Each number is 128 + 32 x the weight over its row's rms, rounded and kept within 0 to 255. Layers, rows and columns count from 0. The size above them is the row's rms in percent of the matrix's.

# layer 15 MLP up, 1024x256, rms 0.0521, rows 964-977, columns 0-255
size [ 94 100 101 102  93  96  96 102  91 102  96  97  94 103]
[[ 86 238 122 144 166 168 108 137 145 113 134 124 155 125  86 146 166 102 157 141 111  52 101 146 117 113 100  75 139 110  77 111 171 139  95 186 130 159  85 156 117 132 108 102 180 140  71 136 105 105  96 110 178 120 127 119 146  51 132  96 156 135  99 149 177  81 122 122 136 101 107  89  85 143 139 140 127 162  84 160 124 124 133  97 117 147 150  93 177 191 147 139 109 130 127 164 162 143 190 138 148 143 131 144 167 185 110  83  61 112 117 140 156  52 131  95 112 119  89 112  96 170  85 168  79 108  91 137 139 152 151 183 144 141 128 121 127  90 143 124  84 189 155 106 162 248 156 152 115  73  79 194  91 158 156 141 149  70  83 150 126 124 145 105  83 122 160  84 112 168 110 104 174 103  94 119 102 155  80 158 103  84 136 134 161 114  85 130 143 123 227 150 154 170 134 143 155 143 130 125 118 128  99 167  83 132 103 120 103 148 165 128 178  85 172 121 124 142 113 140 136 147 154 152 125 104 159 152 159 192 119  99 109 142 126 103 172  87 167 194 170 151 150 112 139 113 118 140 137 146 116 136 130 105 162 137]
 [117 145  54 156  74 147 125  89 123 103  98  85 148 113 167 173  99 153 163 159 144  83 114  86 106  74 135 148 156  82 145 178 144 159 128 116 163 108 101  87  92  97 113 182 128 173 105 126  63 150 105  76 177  96 124 189 197 121 144 143 194 152 122 109 138 117 110  85  64 133 108 134 114 112 165 106 139 113 135 174 115  74  68 171  91 117 164 136 100 177 155 134 109 133  63 129 146  72 129 101 151 120 183 129 104 133 196  78 136  79  79 102 158 162 146 146  63 200 109  95 121 122 172 139 130 135 160 181 122 105 116 143 164 114  83 112 135 158 137 197 134 113 164 121 161 180 122 122 147 110 127 128 148 143 135 148 161 132  82 133  95 108 142 127 112 142  83 174 194 122  88 133 163 178 124  99 130 103 119 149 145 174 101  87 103 114 164 117  91 111 134 111 123 138 105 148  97 123 160  74  63 164  72 140 107  93  95  86 126 117 166 148 179 120 120 129  79 158 136 144  74 143 145 144 127 162 114 150 159 134 127 107  29 111 115 155 178 122 142  98 195 114 138  94 122 168 163 187 100 144 117  84 142  94 140 108]
 [129 134 111 125  94 141 176 192 131 101  88  97 116 103 123 139 113 160  95 162 104 127 157 132 130 151 127 110  90 156 145 104 140 148 103 154 191 133 136 127 115 106 152 126 169 148  18  97 143 163  76 128 139 162 132  66 141 167 152 158 112  67  84 141 160 184  83  56 136 109 168 117 128 133 130 124 170 146 144  97 140 148 103 130 165 125  75 141 109  88 172 156 137 108 119 115 166 139  76 117  61 110 104  66 138 138 112 121 108  83 103 143 157  59 114 134 130 111  78 103  81 148 140 131  81 152 153 152 105  77 136 158 136 109 120 142  71 127 138 153  88  74 199 167 111 169 117 132 126 134  93 107 159 142 179  77 115  98 120 173 155 104  56  98 130 180 176 152  46 183 163 113 164 104  91 151 113 149 173 122 153 114 183 159 122  79 137 134  98  95 148  93 142 104  98 145 163 158 149 111 185 130 133 126 119 177 210 142 136 132  85 208 134 110 140 152 126 147 142 153 106 116 153 140  88 113 138 136 143 125 166  59  59 172 129 152 123  81 131 137 115  91 173 124 127 134 128 100 126 166 208 155 184 156 122 126]
 [129 160 114 145 121 118  92  74 109 163 134 139 134 166  74 175 115  55 124 142 141  65  59 117 189 112 136 162 139 176 118  71 110 146 117 134 123 120 105  99 127 181 205 145 142 165  73 229 131 117  83 168 155  93 151 159 112 134 139  61 179  82 127 136 104 117 131 116 173 119 148 154 128 101 129 154 112 177 118 157 139 107  81 134  95 152 149 171 110  67 112 161  95 136 120  99 135 150 173 107 108 142  99 180 155 103 121  77 130 126 165 188 150 148 149 120 123 153 122  76 150 151 125 114 105 113 120 150  96 110 131 140 186 150  89  98 110 158 110 107 136 134 152 115 128 135 156 166 138 107 126 183 117 153 153 155  76 150  60  95 125 103  64  82 199 126 129 132 109  87  99 133  67 135 103 122 151 101 120 125 119 160 112 117  92  98 122  83 181  98 172  55 129  82 173 140 215 149 136 163  43 135  76 128 134  68 197 140 104 142 137 113 150 134 136  87 109 160 125 138 102 217 148 130 111  96 103 155 183 138 139 157  75 147 102  94 113 148 154 108 121 145 109 119 109 160 141 134 176 143 131 141 160  92 132 101]
 [100  82 179 122 125 109  75 109 125 101 164 112 110 132 148 118 111  95 134 106  68 152 103  95 159  90 109 100 170 157 153 126 110 114  72 166 106 144 152  99 115 135 112 161 164 157 131 105 157  81 145 124 166 122 154 146  77 106 208  96 165 109 151 146 141 167 134 113 149 145 103 123  80  85  90  91 108 137 140 189  82  77  57 178  76 112 155 120 112 113 151 144 158 165 169  98 110 107 136 147 192 132 147 124 135 147 129  61  92 106 129 138 145 158 141 107 174 146 143 101 140  87 138 179  85 142 142 137 114 143 125 223 144 166 105 139 157 204 170 123 125 158 211  66  78 145  85 100 123  99  59  77 135 156 196 140 154 221 133  79 113 127 116 152 181 226 162 119 117  84 104 142 148 124 131 114  84  91  82  62 169 171 124 132  85  95 126 139 137 133 153 130 158  85 121 156 186 128 137 122 103 110 114 109 137 141  81 105 113 147  85 111  91 155  88 106 147  87 115 166 147 160 149 120  89 101 107 163 175 145 115 123 146  96 113 160 122 124 167 162 168 124  98 155 133  72 147 134 105 112  97 149 103 139 108 130]
 [131 158 166  85  88 122 140 132 162 109 170 117  94 153 126 159 153  49 119 103 127 134 118 135 115 162  95 112 128  84 134 120  63 121 130 157 115 137 168 108 118  88  89 136 128 179 133 187 139 124  84 107  88 142 170  98 142 141 128  82 109 129 150 103 150 141 142 165 158 182 126 178 149 134 102 142 184 158 102 178  75  52 171 127  73 108  65 134 123 143 126  94  65  86 149 125 169 146 189 155  82 190 121 146 129  85 185 116 169  92 121 122 132 122 104  97  88 111 111 135  95 153  83 121 117  95 160 187  73  87 132 192 174 109 143  79  78 149 162 181 134 130 114 158  90 119 155 158 153 105 107 160 108 145 115 131 124  85  70 119  62 154  84 107 108 175 195 140 118  72  92 141 143 118 167 145  53 144 121 150 162 102  73 123 121  76 191 104  99 165 169 120 159 142 130 158 128 127  76 153 141 132 138 119 145  87 109  97 100 113 184 171 110 178 120 101 163 134 126 193 114 144 127 108  59 113 161 144 106 173 135 129 133 162 150 124  88 107 147 103 150  86 177 207 122 128 111 132 107  92 119  96  88 110 107 135]
 [148 170  95 157 112 136  75  90 138 125 143 127 181  97 151 163 151 112 171 102 133  79 166 120 107 165  76 139  50 168 105 142 101 139 115 113 161 129 116 150  85  89 143 118 138 160 131 180 110 113 103 123  96 125 193  65 159 155 166  99 134  91 120 103 144 163  51 132 195 135 110 129  88  91 116 136 172 147 144 102 131 150 144 141 111 104 106  82 117 115 104  91 181  93 158 132 166  79  99 172 152  50 123 125 125  95 151  99 133  60  79 146 143 131 168 134 122 166 113 104  83 119 157 157  89 171 122 142 105 120 102 129 181  72  96 159 115 114 138 163 134 179 155  52 130  52 174 116 108 177 110 128 156 141 163 105 101 104 132 149  93  91  96 131 168 177 114 154  93 142 173 129 143 135 103  64 141 144 122  44 150 140  74 204 102  75 191  95 150  81 114 105 113 128 116 128 128 118 230 170 132 148  87 140  87 113 147 144 109 142 114  84 141 113 120 109  92 138 188 145  76 108 143 127 103 134 148 116 154 112 144 146 134 157 143 168 188 149  90 185 180 114 100 151 147 140 134  79  99 110 124 101 148 112 140 150]
 [146 122 102 153 110 141  88 117 112 153 109 127 141  87 144 174 184  74 106 133 140 130 160 137 112 148 140 170 117 145 139  89  90 182 147 129  94 134 128 105  62 167 202 145 153 116 115 135 120 149  18 149 124 115 187 151 128 157 144  99 144  78 123  88  94 151  92 128 201 106 107 163 109 172 145  94 161 145  93  97 132 117 141 131  75 130 133 145 117 125 137 123 116 119 120 158 122 169 150 138  94 116 120 100 169  54 141  87 113 117 120 180 162  95 112 123 138 146 101 118  28  81 151 125 140 122  86 191 179 150 123 161 122 172 156 163 158 130 144 168 129 100 100 201 153 107  98 148 109 143  88 163  83 129 123 124  74 139 105  89 122 114 110  56 160 145 139 171 113 159 127 112 121 134  70  75 172 134 112 103 110  88  72  90 185 109 129 132 156 148 146  88  94 205 136 173 195  94 204 117  85 129 137 136 135  85 162 121  92 118 130 128 117 100 104 187 104 121 126  98   2 152 171 140 138 124 158 119 129 144 109 176 130 133  98 178 108 136 166 174 104 117 137  97  87 143 139 182 145 146 141 163 118 131 137 111]
 [121 140 117 127 147 136 116 122  90 168 123 117 181 106 132 164 113 112 166  86  69 163 138 165 121 170 165 142 105 166 153 152 150 143 123 133  54  99 159 152 139 110  63 162 161 143 116 183 182 107 125 104 154 100 136 112 124  72 187 102 156 112 111 110 117 139 176 113 126 106  77  68 142 104 154 111 165 145 145 109  56  97 141 140  70 119 117 162 123 106 140 160 131 133  76 131  73 143 159 125 126 124 125 108 130 152 155  72  90 108 113 205 149 167 129  96 119  85 149 127 190 130 118 158 101 140 111 112 133  47  70 156 143 148 154 100 111 159 121 172 137 127 117 136 132 123 156  85  68 141  59 108 109 159 153  77 139  61  89  95 129 103 164 108 116 132 117 140 150 214 153 203 121 148 186 109 112 188  94 117 114  93  59 114  48  56 115  92 143 105  82 105 127  76 146 142 161  94 171 110 110 145 112 137 159 185 141 150 153 182  83 115 137 222 165 114 172 132 140 139 141 131 126 140 108 168 116  87 121 119 180 130  94 174 159 172 121 121 115 118 119 163 153 158 150  91 110 145 190  95 110 123 139 129 102 125]
 [ 98 168 154 103 196 141  95 114  94 172 148 117 182  77  79 189 171 161 107 120  91 106 150 110 188 133 153 155 147 104  59 141  88 164 118 130 110 132 131  96 121 138 208 123 122  96  95 150 171 160  99 142 117 148 155 152 127 176 128 103 180 134  99 120  95 217  93 110 172  99 118 101 168  80 188 123 159 115  82 118 103  55 128 162 172 150 105 173  75 148 106  75 137 127 129 122 125 140 103 142 142 161 128 212 124 131 119 113 160  69 107 152 145 142 141  91 122 150 137 172 134 127 113 145 124  89 149 120 158 157  68  91 134 121 107 132 141 119 110 108  73 112  93 162 109  59 130 112 109  85 112 171 151 153 162 126 188 125 116 117  84  93 126 112 150 184 127 149 155  84  51 159 103 178 188  69 186 120 125  86 135 153 154  95 127 106 123 108 152 133 163 134 105 145 114 145  99 119 184 139 141 159 145 114 138 140 140  97 115 144 149  99 128 150 208  97 116 106 135 100 121 163 116 136 164 117 109 145  60 102 108  53 110 112 100 150 104 100  72  76 116 190 135 139  99 152 116 140 138 169  77  96  95 100  80 165]
 [ 95 117 151 140  74 179  97 124 122 188 110 115  87 146 164 164 144 115 148 117 115 148 105  94 119 132 148 120 120 133 146 136 113 107 154 139 125 132  62 138  29 159 157 190  75 192 149 175 134 144 129 103 114 138 192 132 115 177 105 111 178 166  72 149 157 154 111 176 120 168 118 132 151 157 130 134 120 194 113 111 157 103 139 146  71 147 136 128 129 109 103 154 166 131  97 133 139 129 161  72 134  85 123 208  86 159 136 100 130 108  46 156 133 129 114 151 130 117 118 143 175  73 134 157 130 146 141 182 119 119 117 143 158 150  91 123 122 145 128 135 108 133 139 127 112 104 123  90  68 107  99  85 116 198 164 138 104 185 160 121 161 109 125 130 156  93 172 140 144 131 101 140  79 132 128 119 115 164 187 174  97 164 203 106  89 146  89 124 136  58  94 131 134 112  62 126 184 112 134  62 129 134 116 131 132 185 154 134 141 130 126  73 149 112 164 116 193 124 184 149  81 104 107  81 116 132 179 127  60 151 155 116 208  98  74 158 129 113 118 145  91 180 129 171  88  51 109 133 133 142 122 132 140  53  80 129]
 [198 128 145 158  92 114  86 145 102 142 140 145 162  78  85 176 161  94 119 178 145 145 131  72 113 111 168 152 132 117  82 207 111 128  69 137 150 149 122 119  82 114 130 119  99 128  97  87 123 160 163  76 156  97  88  72 172 106 126  90 126 159 160 114  96 179 145 117 137  87 118 131 127  91 160 144 217 155 157 130 108 123  91 182 135 145  59 179  97 107 117  84  94  59 149 192 158 103 136  98 168  86 150 103  56 119 167 154 132 150 201 106 108 117 123 103 103 107  87 100 107 167 166 113  98 119 152 174 170  72 118 112 177 108 161 154 154 138 131 140 113  94 151 138  93  58 114 198 117 192 115  64  70 111 108 111 135  95 162 100 174 136 102 122 187 123 113 107 153 147 176 103 147 162 200 136  82  85 176 132 173 106  96 139 211 122 158  97 152 135 128 111 117 125  89 141 140 121 114 137 148 127 118 198 131 126  98 183 123 131 131  88 116 120 118 145 117 134 148 106 168 132 124 124 118 143 162 122 162 117 164 159  94 125 116  99 122 124 136 118 115 103 168 183 113 148 151 161  99 108 123 148 110 153  54  99]
 [ 93 123 151 161 116  84 118 172 184 120 154 138  71 131 129 214 139 124 109 194 140  88 138 129 113 119 117  79 112 153 138 126 128 113 121 170 225 109 148 149 118 112 148 195 135 172  58 131 127 117  94 117 104 123 168 199 137  72 178 126 129 126  91 100 185 228 139 117 130  86 117 151 103 127 109 208 153 108 115 137 109  84 140 147 110 128  98 112 173  82 126  68 162 146  53 130 160 158 104 155 147 140 162 140  65 115 134 122 159 130  83 125 156 116 119 118 110  82 130 148 169 202 134  94 136 159  77 107 115 160 124 123 165 149 112 151 127 100 128  88  77 127  79 129 104 117 179 116 122 132  55 135 143  73 118  96  72 127  91 160 118 131 146 122 112 128  92  97  94 118 153 101 244 133 119  69 112 153 121 103 149 159  62 143 161 146  98 106 139 125 151 166 118  67 152  95 135 156 130 135 153 132 105 106 136 110 152 134 112 135 154 151 162 109 203  96 159 182 115  89 159 114 142 135 118 153 130 114 168 131 121 102 104 146 127 105 158 101 123 122 168 119 171 124  30 144 129 163 143 130 141  84 113  99 134  99]
 [148  93 107 101 153 127 159 121 196 156 105 131  90 158 141 108 143  98 135 157 112 138 129 156 136 124 148 131 113 195  89 181  96 135  81 120 114 101 168 145  75 214 137 179  87 155 133 160 157 125 136 116 120  95 208 136 110  72 140 111 168 113 131 113 167 114  92 129 116 117  51 166 104  99 148 180 119  87 138 138 129 125  99  98  86 106  51 146 120  93 164 102 104  81 104 157 170 171  96 121  95  98 118 118 160 206 130  46 116  88 132  94 230 125 134 134  95 184 113 185 122 172 142 136 126 138 163 143 144 132  84 100  80 157 129 117 170 161 157 162 119 143 192 161 141 103 163 108 130 143  90 159 117 157 173  97 139 102 164 133  85 135 125 122 123 120 163 113  94 121  96 151 158 102 147 161 131  77 137 150 167 148 171 144 123 147 134 123  37 140 131 140  97  98 121 117 163 169 138 124 173 150  97 124 100 102 129 127  80 199  90  54 105 126  74 100 122 158  94 105 106 111  93 117 159 124 139 137 107 153 182 116 150 170 152 151 130  85 148 130 129 173 175 154 107  90  88 179 148 148 161 199 122 107 111 177]]
# layer 15 MLP down (transposed), 1024x256, rms 0.035, rows 964-976, columns 0-255
size [ 86  97 100 104  72  95  96 111  83 109  87  97  87]
[[168 124 184 149 113 124  74 128 115  94  78 167  94  93  97 123  94 129  79 136 167 134 132 150  83  86 119  78  85  73 117 179 145 134 120 163  79 255  99 137 132 159 122 144 101 149 103 138  97  97  88 136 164 164 136 149 176 156 111 141 109 100  78 154 157 101 153 159 126 129 135 162 102 160 111 133 103 174  73 146 144 124 171 145 156 207 153 111 153 103 102 144 144 145  98  88 114 120 140  98 110 168  67 127 139  94 152 165  94  92 119 164  65 152 121 113 121 185 108  71 180 176 131  78 139  91 103 108 110 138 141  76 104  98 128 140  94 146 119 175 139 101 145  80 142 104 144  88 154 135 200 110 147 142 160 179 153 160 129 123  77  92 139 134 143 103 131 173 160  95 211  75 160 169 131 146 136  88 154  90 121  48 125  95 137  98 116 139 171 142  77 155 157 176 137 113 115 129 114 130 174 145 161 130 105 162  97 102 134  72 118 128 137 130 170 145 163 124 102 166 148 121  82 170 159 122 139 130 119 153 136 130  76 117 126 150 149 110  80 167 134  82 137 158 131  91 185 102 113 120 175 166 119 106 111 120]
 [107 137 117 136 179  99 156  56 165 143 106 163 160 164  78 140 166 144 154 123 132 110 172 140 142 174 191  90 136 150 153 139 141 190 154 146 170 134 116 123 145 121  97 100 124  74 198 112 139 109 151 129 111 113 120 127  78  98 110  70 168  91 171 150 153 102 115 105 147 193 108 158 134 134  64 160 138  72 134 144 137 135 171 105 183 136 175 104 117  89 149 171 106  75 181 117 129 177 115 166 107  93 129 151  82 163  96 132 151 208 131  63  93 126  87 124 158 136 141 119 137 123  56 126 154 151 118 108 136  53 185 134  79 168 173  97 123 202 107 111 166 137 146 176 189 153 133  75  70 144 163 171  59 133 188 159  87 108 151 150 155 123 121 130 132 105 147  96  64 122 108 131 143 136 174 130 103 140 121 152 141  80  95 126 138 111  97 121  80  80 146 158 136 129 121  72 159  87 117 112 202 115  99 110 111 105  98 131 154 144 147 133 121 139 133 109 116 116 106 124 160 111 106 143 173 135  76 131  80  68 151 135 146  96 141 183 160  85 137 101 117  96 145  91 118 116  75 161 118  80  90  99 174  79 116 155]
 [167  94  94 128 125 159 196 113  82 191  87 189  80 126 131 114 128 185 120 113 163 155 107 123 130 106 115 126 117 119 128 165  89 150 133 138  90 133 126  77 130 158 193 115 103 153 141 137  48  90  82 158 113 183 140 192 179 159  70 112  95  80 124 155  75 180  97 140 143 129 124 161 167 135 125 132 119 173 105 167  62 156 119 150 145 158  90 110  69 173 122 176 120 115 150 134 132 187 202 142 153 145 139  94 124  77 214 108  68 177 101 107 185 101 145 130 117 128 107 120 105  90  66 123 124 143 126 102 148 130  75 144 130 120 130 155 147  91 172 127 145 109  97 105 121 102 122  99 135 171 119  98 138 105  93 131 100 123  92 109 130 199  88 127 115 128 148 158 137  60 163 113  82 121 112 131 133 145 216 158 111 200  92  60 143 123 120 166 111 127 143 117 128 133 138 173 168 136 120 141 113 143  90 155 175 161 136 136  78 191 125 102 198 126 153  80 127  68 134 102  80  94 131  78 167 123  76 106 166 179 143 124  98 103 113 133  93  71 111 151 117 119  99 115 155 158 143 132  92 106 117 113 140 118 117 151]
 [156 147 124 131 178 136 142 122 157 149 117  89 110 132 149 163 175  90 114 163 150 117 175 124 107 145  86  70 116 172 133 156 163 138 126 128 126 107 151 146 154 102 118 128 170 196  96 192  87 147 162 119  48 123 129  98 107 113 145 143 136 130 108  81 120 171 137 117 113 114 121 107 164 141 112 106 164 167 102 113 153 104 116 162 139  87  79 180 156 154 141 176 121 117 144 118 133 136  73 107 157 135 125 128  69 148 127  97  98 129 136  96 109 183  92  65 216  56 116 116  72 135  99  94 185 135 142 151 133 126 156 105 122 118  96 150 118 117 110 131 146 164  95 146 133 159 124 101 114 172  19  96 150 122 121 131  93 128 135 131  96 157 176 140 163  67 102 154 162 124 143 107 173 100  79 105 219 166  85 105 147 176 128  96  96 157 188  44 116 127 106 143 148 166 128 119 159 109 107 138 119 119  85 126 148 124 137 149  96 167 128 105 105 165 132 105 110 100  80 110  82 107 194 137  94  90 194 133 115  84  71 158  67 104 163 184 138 130 150 132  88 145  94 127 154 134 106 217 148 206 104 116 137 187 141 120]
 [151 174 122 133 128 126 204 149 162 112  93 150 137 140 195 117 153 156 110 132 151  90 166 144 112 104 128 111  79 121  82 115 131 127 152  90 197 247 103 203 141  86 168 130 149  83 142  94  82  35 113  82 137 118 143 142 110  85 175 163 134 151 136 114 124 117 153  98 127  93 112 100 168 166 153 111 120 128 171 149 117 103 131 112 172 169 127  51 103 108  96 126 128 124 146 117 138  66 128 112 105  97  78 120 126 115 118 193 151 116 179 184 179 143 156 145  92 128 131 125 113 154 101  63 131 118 120  85 117 128 173  72 167 134 128 149 152 135 189 140 100 100 115 115 116  93 126 141 158 141 130 140  74  85 142 140 139  89 147  86  97 135  97  52 120 105 137 108  93 139  93 124 125 139 100 126 149 138 115 151 163 131 140 164 145 137 101 115 109 104 156 137 255 132  87 140  82 166  97 111 162 103 101 102  93 115 115 151 141 123 138 164  99 193  95 203 160 126 126 110 185  96 137 146 187 125  93 125 135 115 105 138 134 125 151 150 127 143 142 161 119 156 127 128  57 111  78 116 101 122 125  95  97 157 164 152]
 [ 98 160 162 140 132 121 141  76 103 125 139  94 142 111 131 169 159  97 163 149 192 104 139 122 115 128 151 103  95 179 110 100 157 111 167 128 100 147 148 102 112 124  85 110 196  90 148 114  84  87 125  91 115  70 149 111 151 163  83 125 125  61  78 142 161 164  88 158  74 191 189 147 116 147 126  93 139 145  44  79 136 123  74 155  81 145 119 132  51 112 185 107 129 144  64 136  96  70  94 146 138  78 122 141  91 152  97 141 183 127 164 153 125 172  93 163 143 154 156 128 153  79 160 191 124 184 104 157 155 150 159 116 132 149  75 123 105 128 176 160 123 195 167  98 185 123 166 136 155 184 142 136 119 138 138 121  81 141 141 124 173 127  73 147 129  81  92 136 125 150 151 132 123 126 145  71 156 103 104  86 115 113 194 118  87 148  76 115 103 147 126 129 180 131 136 194 121 120 106 119 129 117  78 154 101 128 127 128  51 160 118 179 137 140 137 129  98 166 140 132 125  95 136 156 170 160 148 199  96 140  56  69 125 164 128 125 118 144 130 148 117 125  86 118 108  95 117 207  93 100 186 116 153  98 127 115]
 [172 123 179 107 121  83  32 141 135 215  61 157 107 102 127 108 104 125 166 134 145 162  66 116 164  75  75 125 134 188 135 154 178 122 117 202 109 146  69 144 119 125 164 132 145 147  83  96  99 163  93 168  85  99 125 106 118 153  74 103 143 105 141 179 117 174 131 102 116 133 110 156 116 147 156 134 116 105 156 113 108  96 127 174 126 161 173 123 104 153 166  91  98 100 121 159 111 137 109 165 158  84  88  88  83  99 136 138 138 155 101 214 139 117  98 154  97  73 114 166 116 130 116 143 183 121 146  98  93 195 167 110 117 132 141 110 149 104 145  90 129  46 150 170 103 101 109 143 122  71 202 137 139 128 181  87 125 129 148  96 159 101 140  97 101 178 162  99 112 150 103 138 104  88 144 127 148 163 122 212 127 101 107  40 157 131  88 153 113 157 112 155 164 121 133 156 134 108 126 105 136 168  57 113 127 154 106 110 136 148 103 170 158 183 115 102 165 199  89 180  92  77 137 149 128 126 178 101  95 186 140 152 110 161 156 152 102 153 120 120 149 146 147 139  94  84 136 127 151 165 150 121 132 132  96 120]
 [114 117 102  92 133 125 129 113 151 127 111 112  68 154 117 116  88 146 112 125 135 102 139 172 190  77 129 130 129  89 151 131 198 119 118 144 117 150  90 160 130 183 110 171 127 172 150  91  87 131 106 147 121 157 176 134  89 169 144 123 217  78 109  85  94 134 148  53 129 113 102 116 157  71 125 135  96 157 105 136  94 217 171 109  69  97 144  81 134 161 104 100 118 142 157 151 124 132 156 137 149 168 114 108  94  93 138  90 202  65 138 114  44 121 133  97 112 106 111 150 169 187 157 172  89 144 144 136 158 117 130  93  78  94  87 114 199 151 121 162 141 171  90  89 121 150 154 146 101 178 104  78 135 153 116 153 134 114  91  85 159  91 153 108 154 118 119 102 124 149 154 194 126  94 105 170 150 156  99 168 147 114 112 108 139 128  79 142 117 104 110  66 201 123 142  64 105 116 125 189 143 144 114 146 107 171 167 137 120 159  54 170 121 139 183 139 106 166 154 137 114  77 106 104  76  80 153 128 147  84 140 120 101 131 125 128 159  98 138 148 125 151 145 221 126 174 164 140  74 113 107 143 177 117 165 128]
 [ 95 131 152 102 177 131 107 112 167 127 130 165  79 108 143 106  97  72 158 108 124 167 119  68 142  96 114 152 156 142  88 113  99 149 113 159 132 101 100 109 127 153 116 146 142 111 121 115 146  45 128 136 173 114 142 192   5 160 123 134  88 145  98 138 184 129 133 123 141 122 159 109 174 177 146 118 108 165  79 171 158 133  87 133 183 176 119 165 130 149 132  65 132 128 159 162 159  72 191 156 119  70 111 162 161 144 180 105 121  91 175  65 132 127 110 105 175 128 125 144 137 141 131  83 162 123 143 113 129 189 105  87 156 146  86 134 159 175 173 117 132 215 144 128 109 113 111  86 135 141 170 102 131 148 106 182  89 170 134 104 127  76 143 130 127 138 123 127 109 137  87 134 159  64  82 149 123  61 108 127 169 110 111 128 148 154 146 166 167 104 100 126  76 145 137 144 143 162 111  85 101 131 141  85 115 149 187 134  89 148 126  91 121 141 107 132 100 172 104 117  77  93 112 150 149 107 134 150 154 147 144  68 123 169 150 110 116 230 106  99 150 101 119 131  43 112 126 145 177 188 139  86  78  90 147  79]
 [131  99 151 146 141 195 117 152 146 125 160 163 155 123 134 130  88 134 128 133 136  89 136  65 138 119  82 169 125  98 113  41 113 153 112 176 149 202 161 188 107 189 163 120 183 155 169 193  87 167 150  73 104 155 160 199 118 164 116 141 169  78 126 111 148 115 130  57 128 149 129 140 136 129 150 142 116 158 167 124 124 123 118 113 120  94 118 123 202 116 144 160  80 133 184 178 100 131 115  63 130  69 145 145 108 123 126 109 170 117 111 104 142 101 104 111 123 156 147 106 165 116 131  97 128 131 154  40 138 160 146 179  89 185 158 112 120 164  78 135 146 151 148  85 150 129 122 110 118 163 190 126 131 165  80 148 160 130 150  77 131 136 172 141 105  92 146 109 118 149 177  59 148 105  85 125 149 129  83 183  90 120 113 198 122 121 113 193  97 126 100 114 131 117 105 167 162 134 128 119 120 154 160  99  74 128 146  71  97 151 127 101  96 123 114 119 168 187 194 119 116 113 167  54  70 124 118 151 117 143  78  97  91 111 139  87 185 128  78 131 119 116  89  81 105 102 145  96  91  87  97 150 160 132  85 130]
 [143 131 134  92 141 120 108 137  98 114  96  92 130 117 120 172 133 128 116 128 112 153 130 113 125 103 171 107 158 118 119 128 125 118  96 137 118 152 149 163 161 105 140 106 126 106 119 128 120 195 161 125 127 121 134 116 137 151 100 172 183 106 168  97 157 122 126 140 123 147 148 198 173 177  57  33 116 187 111 143  86 161 134 119 145 145  85 103 117  71 174  91 144 131 159 130  89 169  77 160  63 142 108  45 159 150 143  87 166 112 196  93 144 169  86 103 140 203 102  81 109 124 131 144 135 174 132 155 157 128 121  59 171 121 135 133  86 170  90 135 104 116 124 234 110 155 151 148  70 138 167 145 151 148 143 149 114 185 134 102  87  70 122  64 106  72  66 112 188 176 129 109 108 133  79 115 142 123  92 128 128 106 187 182 105 126 150 147 164 119  82 111 156 181 127  84 121 158  83 168 115 119 152 146 136 127 101  99  60 119  92 152 144 145 110 160  74 150  58 148 174  81 111 153 136 134 157 121 150 108 175 137  96 146 168  97  80 114 170 167  83 170 128 133 147 102 115  95 105 143 106 125 135 116 181 162]
 [ 78 143 117 126 103 150 147 100 137 142 127  44 168 162 134 147  94 146 139 195 135 125 126 141 122 162  93 127 157  79 156 149 145 133 154 109 102 183 140  53 141  97 120 104  97 143 118 117  83 230 132 177 102 108 136  94 208 130 106 130 218 134 158 196 127 156 186 133 116 144 105 126 128 145 104 164 138 143 146 151 196 126 112  90 126 148  65 133 150 122 119 161  90 133 169 129 120 115 134 112 134 133  92 142 132 143 128 127 113 167 138 175 148 166  97 196 156  81 129 160 131 133  94 126  45 147 129  89 140  83 130 183 174 143 137 121 169 146 141 128  94 122 146 205 110 158  70  74 144 195  79  83 165 112 144 128  64 119 106 143 118 117 113 160 149 129 115 131 143 104  39 144 146  91 117 143 121 119 132 119 132 118 181 130 151 121  95 147  99  51 157 166 107 167 134 102 149 113 100 138 126  96 188 133 125 117 155 103 116 118 126 110 126 141  75  97 129  98 107 101 130 132 156  81  77 149 103 100 158  95 113 120 192  98 141 109 144 135 189  54 135 142  78  85  97 154 119  40 116 146  82 152 150 110 152 169]
 [137  74 136 154 137 100 125 104  72  84  85 201 182  95 130 132 182 125 162 143 109 185 116 108  93  63  63 152 132 124 110 133 139 168 129 124  80 190 135 132 129  65 130 157 149 134 182 160 109 133 113 138 162 121 121 136 199 115 122 152 173 125  86 171 184  59  94 156 111  61 146 151  96 148 137 106 132 202 154 132 120 218 114 172 102 107 115 111 139 135  93 153  72 126 106  88 160  97  96 134 108 141 142 111 145 132  97 107  45  65 150 182 108 100  90 133 107 194 123 165  97  77  85 137  91 145 152 158 135  55 111 117 132 100 161 143 128 148 100 147 153 140 138  65 181 103 116 170 130 138 152 187  96 184 105 132 162 122 133 155 171 138 140 128  93  91  78 137 110 161 147 106 106 119 153 148 131 133 148 119 128  84 144 122 110 130 161 125 140 127 175 160  77 138 125 147 136 157 132 109  91 202 132 127 145 131 120 116 105  91 169 107 144  69 140 162 167 140 147  99 123 177  87 134 148 146 152  92 116  94 115  84 152 128 170  43 137 171 126 128 124 141 139 158 129 144 171  95 163 123 105  89  72 103 187  91]]